From a checkpoint of a small transformer trained on Wikipedia: a variant of Muon for these matrices.
Each number is 50 + 10 x the weight over its row's rms, rounded and kept within 0 to 99. Layers, rows and columns count from 0. The size before them is the row's rms in percent of the matrix's.

# up: layer 4 MLP up, 256x128, rms 0.135, rows 161-227, columns 64-95
# down: layer 4 MLP down (transposed), 256x128, rms 0.0621, rows 161-227, columns 64-95
# gate: layer 4 MLP gate, 256x128, rms 0.133, rows 162-227, columns 64-95
up161 104:54 41 44 52 47 34 34 44 43 54 55 48 52 55 52 63 44 50 45 41 49 41 38 61 52 49 36 40 47 51 62 63
down161 102:53 40 40 66 48 70 54 36 52 61 34 58 36 54 67 43 35 23 65 59 53 43 49 54 50 43 33 62 48 54 54 53
gate162 105:55 53 53 28 37 66 56 52 51 42 40 56 52 49 53 47 57 63 55 54 60 51 57 50 48 40 49 59 47 59 63 51
up162 100:64 15 49 56 42 46 61 68 58 52 67 47 47 47 52 64 32 62 36 48 68 40 61 36 56 56 56 50 45 64 57 42
down162 108:47 56 58 38 36 46 53 46 57 45 61 58 36 51 62 53 55 51 53 51 85 50 50 50 50 48 44 49 16 41 59 51
gate163 109:54 28 49 57 37 41 67 54 43 64 66 51 38 53 62 59 47 28 29 39 48 49 40 37 69 53 45 52 52 37 47 54
up163 103:35 36 58 47 34 53 49 57 41 43 55 48 57 49 43 40 48 38 52 45 43 46 46 42 52 37 54 51 45 37 58 72
down163 105:46 47 45 62 47 23 64 54 45 47 52 50 34 55 57 38 38 52 54 40 40 60 64 51 43 56 57 57 55 59 40 40
gate164 096:66 34 35 60 50 49 47 78 56 49 55 60 50 43 47 34 26 47 41 48 49 55 63 58 51 55 60 34 29 51 39 26
up164 094:28 46 56 49 51 62 40 45 47 54 46 43 45 54 49 44 62 53 42 35 59 42 54 34 38 55 50 52 59 62 60 66
down164 087:66 54 48 36 57 52 35 57 58 54 38 49 50 47 58 55 37 46 48 60 40 51 66 59 63 32 46 45 46 53 37 56
gate165 094:48 30 48 59 58 37 59 56 56 47 75 66 55 40 40 63 57 55 67 54 48 45 59 49 51 45 65 75 34 51 63 41
up165 101:64 49 35 27 46 57 41 50 45 55 43 38 51 61 54 47 40 54 47 47 41 39 61 62 53 50 31 61 37 51 41 49
down165 090:65 51 31 38 51 60 49 48 44 50 30 66 52 43 55 30 38 61 56 56 28 57 55 45 63 42 36 55 49 52 50 40
gate166 103:39 37 40 53 55 64 60 60 48 44 70 42 61 40 44 64 55 35 70 59 68 52 52 40 52 52 51 56 37 47 34 38
up166 102:42 59 48 67 50 69 60 60 56 48 52 47 50 45 40 52 23 57 71 36 76 63 33 49 61 57 56 48 47 46 57 43
down166 101:52 46 44 30 63 61 50 54 63 38 56 46 48 37 54 63 49 52 38 35 45 62 47 38 50 53 43 34 49 40 65 36
gate167 092:45 58 55 41 49 74 64 52 42 67 38 54 38 63 60 64 47 36 50 55 34 42 62 59 32 48 38 56 60 43 46 48
up167 100:38 49 60 48 51 44 46 46 52 37 34 52 24 45 36 50 72 59 50 48 46 41 57 46 49 32 49 38 46 72 52 40
down167 101:53 35 63 31 37 35 53 53 50 41 44 43 44 50 33 50 54 51 47 55 55 50 68 34 51 49 54 31 64 52 33 32
gate168 107:59 43 68 33 59 43 53 49 34 53 43 47 44 49 50 54 53 56 47 63 51 63 50 48 59 49 40 35 36 34 32 49
up168 108:62 70 52 60 48 66 59 50 48 39 42 49 60 32 50 45 61 65 64 55 40 41 54 55 47 49 53 48 51 44 54 62
down168 108:45 49 59 56 41 51 43 39 53 41 63 52 51 54 57 70 56 55 43 62 47 30 39 50 46 58 46 63 67 58 54 62
gate169 111:54 26 49 63 70 48 74 64 46 57 60 43 61 48 46 59 42 51 40 38 64 46 48 54 62 62 41 47 59 42 43 44
up169 097:63 44 42 50 47 56 40 49 55 59 47 58 52 55 35 58 64 49 41 58 51 44 36 49 57 62 55 60 44 54 37 38
down169 106:46 64 41 56 61 32 50 32 57 49 58 50 55 65 58 49 40 45 30 49 60 60 72 61 65 50 48 54 51 37 47 41
gate170 093:65 71 33 50 44 49 69 59 44 56 55 47 51 48 45 63 50 48 52 40 55 71 53 54 51 43 65 34 45 60 44 61
up170 100:63 52 33 49 53 48 66 60 62 57 70 36 38 44 55 44 41 56 49 32 52 67 55 58 40 57 60 40 49 60 54 66
down170 095:35 56 47 70 58 47 46 43 57 49 52 56 48 33 58 58 75 65 52 56 64 39 56 42 51 37 49 35 62 52 62 42
gate171 097:52 43 53 29 57 42 42 48 69 34 42 61 45 51 42 54 59 49 62 50 50 67 68 44 34 53 37 62 36 46 56 45
up171 101:35 74 60 50 46 53 09 53 37 54 61 56 43 54 61 58 65 70 67 44 65 53 66 60 39 36 44 58 57 59 76 47
down171 108:50 63 42 61 52 32 59 43 47 53 51 52 37 48 48 37 56 61 46 41 46 31 56 49 41 55 30 39 68 52 52 52
gate172 097:54 45 46 45 49 44 39 46 40 46 44 49 56 43 38 49 67 45 43 50 56 46 42 69 55 34 57 65 32 43 47 59
up172 094:46 54 45 48 36 45 46 29 41 45 50 46 36 61 54 50 45 56 44 40 47 49 39 46 43 46 57 48 36 39 54 45
down172 099:49 54 58 53 61 56 57 33 58 51 31 57 55 50 79 50 55 52 56 67 47 66 47 48 36 50 47 48 75 46 56 57
gate173 103:48 41 37 43 46 44 64 54 64 67 52 49 41 54 49 37 49 32 29 43 53 39 61 42 39 58 75 59 56 50 37 46
up173 106:62 51 51 31 66 64 53 63 54 46 48 38 43 56 45 41 48 42 49 50 49 41 60 50 55 38 44 43 42 49 54 60
down173 103:64 43 59 54 70 61 59 57 62 45 66 22 39 59 61 28 48 55 65 42 47 41 51 53 50 60 58 61 49 70 43 43
gate174 104:40 73 53 23 61 60 59 58 44 63 66 62 52 31 59 59 29 46 41 40 61 49 35 55 51 38 59 54 44 64 56 55
up174 104:25 69 41 31 59 46 62 56 38 48 48 38 63 38 63 37 32 51 60 59 43 47 43 43 51 54 33 35 29 43 33 52
down174 101:44 53 61 37 40 45 60 48 51 31 49 46 41 70 39 49 53 37 63 38 29 59 31 53 40 54 53 33 54 45 55 67
gate175 108:33 25 56 56 34 57 46 37 46 51 37 44 45 62 59 40 47 51 35 64 49 56 59 37 46 39 52 46 59 56 55 43
up175 096:53 53 41 67 48 58 49 63 47 54 52 59 47 41 48 43 44 63 48 45 37 52 46 52 38 51 60 46 50 59 49 67
down175 102:45 53 48 54 41 37 48 53 36 55 45 38 51 54 53 65 40 65 62 63 56 42 47 35 41 51 29 49 54 45 52 48
gate176 095:44 43 53 44 56 53 40 56 51 61 53 58 33 49 41 43 44 52 42 38 49 40 40 51 50 51 50 62 32 44 49 48
up176 105:79 60 49 37 53 54 58 34 45 48 48 47 63 31 45 68 62 46 59 60 63 51 68 39 44 62 39 57 62 32 51 58
down176 102:56 37 43 47 52 54 51 39 42 55 48 47 50 55 27 60 44 32 54 38 50 48 57 48 28 60 45 70 53 49 40 61
gate177 101:42 61 53 50 50 45 58 57 67 50 41 41 52 51 54 49 49 23 54 57 43 69 54 41 49 41 55 61 32 41 43 30
up177 094:20 71 50 59 59 33 48 38 48 60 35 45 43 54 58 65 45 40 46 51 44 48 56 56 46 43 50 48 59 46 39 31
down177 101:29 56 62 62 49 63 56 53 44 39 44 57 42 65 50 36 35 66 70 62 56 60 62 49 61 44 63 59 64 62 43 48
gate178 102:24 46 63 62 54 40 56 38 53 41 60 35 48 54 39 47 46 48 48 39 51 49 62 59 50 45 43 53 41 50 59 46
up178 103:61 52 44 59 33 57 42 69 40 58 49 61 66 53 51 51 51 63 57 40 53 39 70 47 48 32 36 42 49 60 49 25
down178 096:42 53 59 35 64 47 50 43 58 53 52 39 35 49 50 66 31 58 42 49 38 47 44 57 64 47 48 54 48 63 55 58
gate179 094:62 53 47 21 37 38 25 50 47 46 56 48 52 40 59 47 54 59 58 53 58 63 45 59 41 46 49 60 35 48 59 50
up179 095:47 50 69 74 52 60 71 40 42 36 60 51 46 54 53 50 48 37 54 41 56 47 64 35 57 49 45 45 66 56 43 49
down179 088:61 51 58 27 53 35 38 62 42 49 36 44 38 37 49 54 50 48 66 57 42 48 45 45 32 50 32 45 59 52 61 47
gate180 097:31 53 66 65 49 35 41 44 52 41 51 68 41 63 53 47 47 37 66 66 71 53 47 62 56 54 47 46 52 52 53 60
up180 093:46 55 35 61 37 56 43 51 43 46 56 47 55 62 38 39 31 54 58 48 68 66 33 52 61 64 57 51 52 59 49 46
down180 102:36 38 52 50 42 58 66 51 63 43 54 52 54 56 49 54 57 60 45 40 42 64 54 61 58 55 52 56 49 44 43 61
gate181 106:52 45 44 30 60 44 54 49 47 40 34 63 48 43 47 60 62 31 33 45 54 36 40 54 46 49 49 45 46 64 58 40
up181 097:64 54 55 46 47 45 57 41 63 40 45 46 51 52 64 45 39 43 49 47 62 64 50 49 58 80 55 47 53 55 71 47
down181 099:35 55 52 44 60 54 49 42 70 38 34 51 62 51 45 33 40 47 62 58 53 42 55 53 19 55 52 47 59 28 46 56
gate182 105:55 42 45 42 47 42 57 25 38 67 40 54 35 43 34 54 43 48 64 61 50 53 59 62 48 44 48 43 50 54 55 51
up182 109:66 53 34 48 38 49 43 25 60 43 36 42 48 42 61 63 51 44 53 72 43 57 34 55 44 35 57 51 35 48 55 47
down182 112:29 35 40 47 56 43 56 50 38 62 54 42 57 57 53 54 46 37 30 62 63 63 52 38 42 53 60 60 45 47 46 39
gate183 092:66 38 50 43 31 70 32 59 58 52 45 55 42 61 59 52 52 44 52 66 60 42 50 42 51 50 58 48 60 46 60 59
up183 099:58 56 25 59 47 31 32 26 44 47 45 39 43 58 41 53 55 45 49 67 45 45 57 60 51 38 48 45 42 56 37 66
down183 098:53 30 52 27 62 35 38 40 54 32 48 57 53 43 54 56 46 40 56 39 52 45 44 41 36 54 46 40 40 56 44 49
gate184 104:59 43 61 65 40 59 60 63 49 48 41 65 32 59 55 51 55 57 41 60 60 47 56 50 45 45 61 28 55 35 57 32
up184 096:37 62 50 51 51 73 66 56 56 46 67 54 37 35 43 45 47 46 36 37 47 44 56 51 41 51 52 57 53 39 64 52
down184 095:57 42 50 46 55 61 61 52 48 35 49 65 46 54 36 40 62 42 32 39 58 24 51 69 46 42 34 34 49 50 50 55
gate185 088:35 53 45 51 46 50 46 53 50 53 41 49 51 62 40 42 42 52 48 51 44 52 56 44 53 41 56 55 59 62 40 28
up185 094:69 47 37 62 54 48 36 57 35 43 59 57 44 30 47 34 55 51 46 36 29 38 39 63 53 47 53 52 63 61 53 46
down185 100:44 49 59 38 53 50 52 65 48 63 39 57 40 40 43 68 60 52 55 67 46 68 39 40 62 46 47 51 48 53 51 53
gate186 114:58 49 52 40 45 36 56 51 52 39 45 42 49 29 57 60 41 41 53 38 49 59 58 38 51 53 45 68 17 44 56 50
up186 098:50 51 59 37 42 43 57 56 45 46 36 48 61 59 54 67 48 52 47 51 41 45 46 41 44 39 52 66 66 41 58 44
down186 103:63 46 46 71 42 45 46 57 46 49 47 61 46 69 48 38 41 44 32 68 40 42 35 46 70 45 67 51 41 64 32 56
gate187 102:62 54 55 40 59 44 62 53 57 45 51 44 36 49 50 48 56 46 62 44 40 33 38 47 54 74 42 47 41 46 57 51
up187 088:61 49 52 60 39 67 49 41 49 55 57 70 21 47 45 43 74 65 53 42 45 56 58 64 42 65 53 42 58 58 43 66
down187 101:51 62 58 61 62 36 68 43 46 41 68 61 40 58 34 51 65 68 49 76 37 43 44 45 64 40 52 51 40 35 40 42
gate188 086:59 44 51 49 53 60 43 41 50 43 36 39 31 46 53 35 37 33 53 47 53 50 63 61 48 37 42 65 46 49 43 44
up188 101:37 64 31 55 54 47 54 61 59 57 76 64 65 60 50 62 45 64 54 42 34 41 46 41 52 45 59 41 61 51 56 55
down188 100:56 43 50 36 58 47 38 44 39 50 45 52 54 57 53 61 58 38 69 57 38 55 60 38 70 58 64 47 42 56 50 43
gate189 100:52 47 39 48 50 60 54 51 50 50 66 44 38 60 58 45 34 47 59 50 51 44 51 49 45 40 55 59 37 57 36 52
up189 088:49 45 60 59 43 54 61 68 47 51 27 35 53 47 40 70 64 37 42 55 55 56 54 59 49 48 65 36 51 50 55 45
down189 091:47 53 54 36 43 36 37 33 43 54 70 57 55 39 54 60 55 44 42 72 47 51 59 41 65 48 51 34 71 36 59 66
gate190 102:52 71 52 52 50 43 46 60 56 77 34 64 50 24 46 48 55 48 38 34 59 33 62 59 43 53 56 33 44 46 55 49
up190 099:58 43 41 46 32 64 58 59 61 65 34 54 59 26 37 38 46 63 48 47 59 38 50 46 57 47 54 52 39 47 62 73
down190 096:22 56 53 67 50 48 64 51 53 54 67 57 50 45 52 62 77 53 34 60 48 35 68 65 62 58 41 34 48 49 46 33
gate191 100:30 35 56 60 50 74 44 44 61 59 19 51 61 27 46 50 43 54 38 41 62 39 57 53 62 40 46 40 35 41 49 39
up191 094:54 57 56 60 41 36 41 66 56 66 57 46 42 41 57 68 32 57 52 59 53 53 63 40 39 29 45 53 46 60 53 52
down191 094:48 56 55 47 73 58 66 75 38 54 32 50 66 37 54 43 46 56 41 58 54 54 48 44 49 56 49 56 44 54 43 37
gate192 102:51 59 40 42 45 37 48 40 41 43 39 43 56 48 49 40 39 54 53 58 32 59 57 48 38 73 39 40 42 55 48 74
up192 106:61 43 32 58 49 57 40 59 45 55 58 55 46 42 48 66 44 49 47 63 38 47 30 65 56 40 42 50 50 34 64 32
down192 107:74 51 40 53 54 28 43 49 54 63 61 70 42 53 48 51 36 60 33 67 66 52 47 45 43 53 40 49 61 43 56 55
gate193 099:57 51 45 58 51 54 65 65 53 64 62 48 51 21 51 30 58 62 60 56 56 55 74 58 48 65 44 56 44 61 49 28
up193 106:51 53 56 62 46 58 63 52 41 51 36 64 33 47 65 54 51 54 38 57 48 67 52 43 51 51 50 50 54 38 52 61
down193 103:74 44 57 43 35 58 67 46 68 50 55 48 51 36 34 35 59 67 43 45 53 60 54 57 47 65 38 24 57 60 50 52
gate194 094:72 51 48 37 44 42 50 55 50 40 56 42 37 40 39 62 51 43 52 61 21 55 37 46 50 48 57 46 43 35 35 57
up194 099:55 52 42 38 69 58 52 48 48 60 43 45 55 52 49 50 56 56 47 72 65 38 51 41 55 40 48 49 53 52 56 49
down194 100:47 48 46 62 38 58 57 45 39 67 46 60 39 46 53 36 61 59 48 40 65 60 55 64 42 59 54 53 62 55 41 57
gate195 104:68 73 39 41 67 44 53 57 68 34 55 57 42 46 52 57 59 61 51 53 45 53 48 41 62 55 49 53 49 48 42 47
up195 105:57 39 51 59 42 61 52 47 54 54 43 45 55 48 38 56 55 30 38 29 49 53 31 61 50 55 60 52 54 62 63 66
down195 105:43 61 51 48 43 45 52 57 38 56 56 66 52 28 63 45 52 53 50 49 46 58 63 44 57 57 79 40 39 48 46 49
gate196 091:56 60 43 42 72 36 48 72 73 54 60 55 37 35 47 45 65 43 32 52 45 44 50 52 37 33 52 45 63 49 47 43
up196 093:46 50 59 47 41 48 57 42 31 40 40 55 47 51 37 54 58 59 56 68 44 38 69 47 66 58 46 49 38 50 56 56
down196 086:43 59 30 41 59 47 56 51 38 42 57 28 33 50 53 31 64 69 62 54 49 52 38 42 60 57 55 56 56 43 46 72
gate197 111:35 51 65 53 33 65 55 45 61 44 48 38 56 44 50 37 49 50 52 79 43 39 55 47 59 38 50 47 51 67 49 62
up197 110:65 35 52 51 53 50 55 46 46 58 49 41 44 39 43 54 55 42 49 42 45 36 51 59 46 52 41 56 50 36 61 51
down197 104:43 37 38 58 44 45 50 41 64 51 50 47 47 33 39 26 55 23 51 44 57 46 54 39 56 46 46 47 58 47 61 58
gate198 095:43 49 50 51 37 48 42 69 49 57 48 62 54 52 50 49 51 52 45 53 54 41 66 66 39 55 66 45 50 37 59 41
up198 099:43 47 31 32 41 56 48 43 48 51 31 47 56 52 51 45 44 47 48 69 63 59 62 76 52 53 29 28 49 12 42 37
down198 095:56 48 40 71 52 40 50 45 37 48 57 37 62 41 71 28 46 58 35 47 56 54 48 28 49 51 43 57 44 54 40 51
gate199 100:41 49 48 51 57 59 57 62 55 39 43 47 58 75 47 41 40 51 59 53 71 49 59 49 48 51 55 58 55 43 45 47
up199 095:53 38 40 53 61 50 58 55 33 29 39 54 59 53 45 32 50 48 59 69 61 41 52 56 53 28 40 52 48 54 33 58
down199 098:51 46 48 39 44 49 48 45 64 56 61 46 55 28 53 43 50 50 48 40 54 44 50 56 41 57 47 60 62 70 40 56
gate200 105:50 51 70 50 48 59 41 56 58 36 47 56 61 41 68 48 48 31 53 25 43 46 62 29 67 52 54 66 46 43 42 53
up200 099:38 43 53 54 44 44 37 44 72 50 53 31 41 66 41 51 62 59 61 41 52 49 49 51 58 42 49 58 49 56 56 39
down200 108:49 47 39 58 27 57 58 27 56 41 40 55 65 36 51 54 58 49 50 37 51 52 62 49 55 54 42 43 63 56 46 64
gate201 096:54 53 45 58 59 45 29 48 45 46 59 32 24 38 56 53 39 45 50 59 47 52 29 46 63 52 49 51 39 52 55 45
up201 108:44 45 51 47 41 47 65 50 50 53 45 46 50 56 59 50 64 42 32 61 48 55 48 55 49 39 60 47 40 42 45 46
down201 096:45 38 48 68 54 56 46 65 40 57 37 46 40 54 62 38 28 43 56 50 55 32 40 48 43 48 50 35 58 63 61 54
gate202 103:58 54 48 47 60 69 42 61 45 46 54 49 44 41 33 50 61 52 46 54 67 49 42 38 68 65 49 46 37 41 54 54
up202 106:47 38 52 36 40 63 52 45 63 53 35 41 44 54 56 29 58 45 56 48 48 64 47 36 58 48 59 51 59 50 52 72
down202 113:44 67 47 51 59 60 50 70 34 38 54 61 55 63 59 50 48 61 52 51 53 27 43 30 57 54 60 39 64 45 47 39
gate203 094:47 45 47 55 54 52 46 59 63 42 45 47 32 56 65 40 54 66 47 41 62 45 65 52 53 67 44 48 53 49 74 50
up203 096:59 68 47 48 42 50 60 52 50 45 41 43 51 60 62 41 44 49 41 36 47 57 39 42 61 39 38 50 49 42 67 38
down203 089:60 46 56 56 58 41 43 36 44 33 43 45 63 38 43 51 68 45 47 54 75 41 49 59 65 59 51 39 53 56 39 32
gate204 100:40 56 37 66 36 48 43 40 46 49 56 50 52 45 40 50 52 57 47 62 47 48 66 21 61 39 45 71 57 62 55 38
up204 099:53 53 39 48 59 48 52 52 47 46 43 42 68 57 58 74 52 39 57 55 58 64 54 42 48 43 45 59 58 65 32 33
down204 105:44 52 59 27 58 39 48 61 40 44 43 49 54 45 55 54 55 67 58 58 46 63 54 40 51 61 50 48 43 47 30 63
gate205 101:52 26 44 64 51 59 51 47 51 65 52 56 56 35 56 50 55 49 73 31 54 40 54 53 63 62 39 43 52 65 55 52
up205 103:53 58 57 53 60 51 53 57 44 35 53 56 47 42 54 41 42 44 30 51 54 47 65 50 58 49 61 36 41 50 50 57
down205 100:53 43 53 56 57 43 67 39 57 39 72 49 50 70 37 47 49 58 47 35 40 31 50 38 47 54 48 54 42 36 41 62
gate206 101:54 26 44 43 58 36 38 47 49 35 55 56 34 54 58 50 48 55 49 47 47 67 27 58 61 44 48 51 39 49 48 43
up206 110:21 50 44 52 59 51 65 75 67 47 64 67 44 46 52 49 42 45 51 50 46 59 40 54 46 36 48 36 41 54 58 43
down206 101:55 62 65 48 49 46 68 43 31 51 48 52 40 53 44 47 61 64 53 41 58 36 36 52 68 35 56 55 51 43 55 40
gate207 098:45 52 51 43 46 73 55 55 42 60 65 60 45 39 56 53 47 54 34 32 41 59 57 58 39 48 74 49 46 61 48 58
up207 103:37 62 59 51 53 71 35 45 46 66 72 44 47 39 50 29 50 45 50 65 58 49 51 52 43 57 52 47 49 52 64 46
down207 099:60 62 48 56 49 56 47 61 57 57 43 51 55 61 70 45 38 57 56 59 56 48 60 23 64 54 45 46 54 46 32 56
gate208 107:62 34 70 52 42 48 55 41 52 48 50 61 25 34 65 43 41 51 44 41 42 50 57 43 56 45 53 49 53 57 36 44
up208 096:53 58 44 51 58 54 55 48 73 50 24 41 55 60 46 61 47 45 44 45 52 45 50 37 42 61 45 49 57 41 50 48
down208 100:62 56 52 39 54 44 47 39 56 57 66 33 81 50 60 51 46 58 41 66 71 52 42 37 52 60 40 66 47 60 61 79
gate209 111:46 43 65 58 38 54 45 51 42 47 56 62 48 58 49 57 53 44 24 46 58 60 49 55 63 40 65 50 49 45 60 57
up209 097:42 32 38 46 54 37 50 48 37 22 70 65 53 44 26 48 50 52 53 41 56 67 50 46 72 44 55 60 42 54 54 63
down209 100:49 48 61 51 44 46 63 59 54 44 50 58 23 47 43 46 58 56 34 40 57 51 58 59 36 54 70 41 55 57 53 47
gate210 097:35 50 42 31 44 45 56 49 65 45 38 38 38 60 46 47 59 54 48 51 67 48 48 45 55 52 36 58 50 43 67 58
up210 092:41 57 37 48 58 45 47 44 41 60 45 57 45 46 60 38 64 56 52 41 46 48 34 63 44 48 55 46 78 53 51 67
down210 093:50 60 19 58 53 48 51 53 48 61 63 51 61 42 65 53 47 45 50 65 58 44 48 68 39 48 63 57 56 28 43 48
gate211 083:34 54 68 53 58 49 44 60 61 45 54 46 55 65 51 39 56 45 40 51 43 50 53 40 50 50 54 62 50 50 35 54
up211 092:49 56 37 47 51 39 62 45 39 46 37 52 50 35 58 58 39 59 56 50 69 54 39 63 60 31 65 55 53 61 43 47
down211 090:50 52 49 36 59 52 68 42 50 26 45 47 51 53 60 43 30 54 42 54 44 54 54 44 70 44 44 53 52 48 55 42
gate212 091:63 61 38 48 54 62 38 59 67 53 55 52 38 53 37 46 48 42 46 24 51 54 38 45 55 59 72 57 45 43 39 59
up212 087:56 62 57 44 37 73 41 59 61 58 54 47 47 74 47 51 51 40 51 30 49 48 38 59 63 66 60 67 56 49 33 61
down212 097:47 56 58 51 25 58 54 34 40 43 54 43 41 71 34 47 50 58 60 67 52 61 49 56 46 54 49 62 61 63 44 54
gate213 112:62 45 41 55 44 52 48 51 44 42 34 51 39 69 51 57 49 52 42 46 48 48 55 47 55 64 59 51 63 61 50 70
up213 101:48 56 42 46 29 53 53 35 43 52 55 51 47 45 51 52 62 45 35 64 36 60 48 34 49 40 56 57 59 62 55 58
down213 106:50 59 50 46 65 32 61 48 56 38 49 48 46 67 56 46 45 56 51 67 32 34 57 56 45 36 61 39 53 41 57 42
gate214 097:50 44 54 47 43 51 58 48 66 29 43 62 45 57 36 50 62 48 53 58 51 37 52 39 46 30 44 45 55 45 43 53
up214 093:36 40 51 56 49 51 51 42 47 35 38 48 37 65 54 32 46 41 70 49 43 64 54 62 45 45 47 38 70 49 38 57
down214 092:54 51 39 47 64 62 46 51 44 36 55 53 40 63 52 55 65 61 40 57 68 56 51 61 42 49 58 59 59 57 47 50
gate215 097:40 50 53 30 59 27 29 44 39 55 62 51 35 50 50 47 49 43 45 63 48 53 39 47 32 35 62 63 63 43 40 48
up215 100:66 53 39 51 43 51 41 35 52 29 49 47 37 52 70 47 42 48 48 50 47 44 53 48 56 53 49 56 52 47 44 57
down215 101:42 49 37 34 43 31 42 56 63 33 43 45 38 45 42 39 54 55 42 52 44 54 42 52 45 47 43 53 48 45 59 57
gate216 103:53 49 48 52 65 42 55 52 56 33 46 38 55 47 50 62 57 41 34 43 34 50 66 47 52 41 45 30 50 53 35 53
up216 097:53 40 69 57 54 70 60 44 70 38 45 44 43 56 53 61 29 42 58 48 38 36 43 41 58 69 53 42 38 46 44 52
down216 098:43 58 24 51 49 62 44 60 59 51 41 56 60 38 55 50 40 37 48 40 39 49 60 47 20 59 60 46 36 46 43 47
gate217 086:43 36 55 51 66 52 49 39 46 43 63 41 59 49 52 39 53 53 39 65 50 57 45 52 55 55 46 44 62 62 31 51
up217 092:40 63 51 50 55 38 49 38 46 51 44 44 54 72 50 48 49 47 60 37 45 70 42 56 56 36 50 31 52 31 61 45
down217 090:59 41 47 51 35 57 41 56 32 30 56 58 31 47 39 43 57 35 54 52 40 38 55 51 54 70 62 57 38 75 54 59
gate218 094:60 51 43 52 41 58 39 50 59 56 53 48 61 41 52 42 55 64 36 65 49 58 49 62 42 44 68 39 74 31 53 39
up218 102:49 56 60 46 40 58 64 56 68 48 43 42 56 33 38 48 53 50 46 59 55 46 48 52 41 42 52 44 72 44 15 49
down218 106:60 63 69 48 65 50 65 56 37 50 51 42 48 53 37 60 43 49 35 46 61 50 50 50 36 33 36 58 31 54 39 39
gate219 093:48 48 43 29 46 43 59 67 50 55 55 40 28 51 54 81 56 55 63 62 43 32 50 69 62 49 54 46 53 47 28 40
up219 097:53 56 52 23 44 38 49 46 46 36 50 58 46 62 38 52 43 52 36 59 37 64 36 47 64 58 54 48 46 50 42 32
down219 103:50 34 52 61 46 59 32 40 32 35 49 62 41 46 53 32 47 32 69 62 52 50 67 44 54 58 47 55 39 38 40 48
gate220 092:50 59 38 43 48 78 37 52 48 35 62 54 45 47 45 72 51 59 39 46 42 48 46 53 37 72 38 54 44 47 45 47
up220 088:59 45 59 33 49 59 54 67 38 40 49 60 47 50 47 59 41 56 44 47 71 43 44 49 52 33 42 53 20 45 70 49
down220 092:68 56 52 62 35 34 43 40 66 40 64 39 44 46 57 42 51 60 59 47 51 51 28 45 48 49 37 34 49 46 52 53
gate221 102:65 58 55 48 67 40 46 66 45 58 67 22 51 47 44 55 41 54 48 48 52 48 60 63 63 40 76 42 62 57 40 54
up221 103:61 57 59 51 60 49 50 57 47 36 51 46 48 48 44 64 48 40 48 54 53 51 44 49 41 33 56 52 54 51 54 45
down221 101:58 53 59 55 69 50 42 39 47 41 34 40 36 59 48 55 61 46 51 59 49 36 31 56 46 59 56 65 66 57 65 50
gate222 100:50 73 51 53 45 58 58 49 59 58 43 52 53 61 63 52 46 45 51 60 51 45 30 52 51 35 53 44 47 62 54 45
up222 093:57 59 35 36 37 64 61 52 63 60 55 46 51 52 66 50 29 51 42 49 45 54 50 57 56 33 47 50 46 61 60 40
down222 086:56 39 54 73 50 43 61 60 49 66 45 39 68 50 60 41 51 45 62 34 54 45 61 51 42 70 35 52 43 44 39 41
gate223 116:46 47 56 50 46 48 49 67 58 54 56 47 46 63 60 46 69 37 36 36 43 51 47 36 36 49 75 38 60 69 69 54
up223 108:53 50 24 44 55 59 33 42 65 42 45 47 50 31 51 60 54 57 51 48 65 53 56 52 43 33 68 48 56 30 38 46
down223 103:65 49 38 56 57 55 40 46 50 56 41 60 64 33 58 32 54 46 63 46 61 56 49 39 54 48 71 70 43 40 34 60
gate224 102:39 49 54 56 39 44 45 51 44 53 66 47 44 41 44 58 50 38 60 59 46 45 62 47 51 53 54 59 35 38 61 36
up224 107:41 56 42 53 60 54 47 40 50 39 48 49 51 48 47 41 16 53 42 63 66 40 35 62 48 45 56 33 43 45 43 49
down224 099:36 56 52 62 62 61 55 57 60 54 46 44 43 50 46 55 38 46 53 56 53 50 44 49 50 39 63 35 48 60 30 60
gate225 094:61 58 48 44 42 39 63 38 58 58 60 42 50 55 59 40 48 40 50 52 51 45 49 41 53 52 49 42 52 42 50 50
up225 098:46 53 34 72 58 34 60 49 51 51 67 56 67 59 28 46 66 37 40 43 63 60 60 38 47 49 53 56 63 45 52 31
down225 096:51 53 63 58 54 73 49 38 41 46 51 55 41 53 46 46 41 67 59 54 54 47 53 56 48 52 47 57 66 55 54 51
gate226 100:59 42 66 71 59 50 37 60 57 45 46 55 40 48 65 64 52 54 29 57 52 63 83 55 57 58 42 47 56 65 50 60
up226 099:70 50 57 57 55 53 70 67 61 51 65 59 35 60 36 54 69 48 50 55 51 57 63 61 39 54 51 43 63 70 61 45
down226 103:41 60 23 61 54 46 55 54 57 59 38 37 54 48 56 53 61 39 43 41 46 41 53 60 50 46 50 46 42 50 41 51
gate227 107:39 34 39 50 52 70 36 43 46 40 58 62 47 32 39 47 53 44 39 60 43 50 61 35 55 69 46 71 66 43 61 39
up227 115:20 41 49 59 61 69 50 58 75 57 55 45 55 40 61 26 50 40 56 46 45 52 40 17 54 53 49 42 45 49 63 40
down227 111:36 55 52 61 44 60 47 56 61 41 46 48 45 42 54 48 27 46 40 58 36 32 35 43 57 50 42 45 26 37 54 41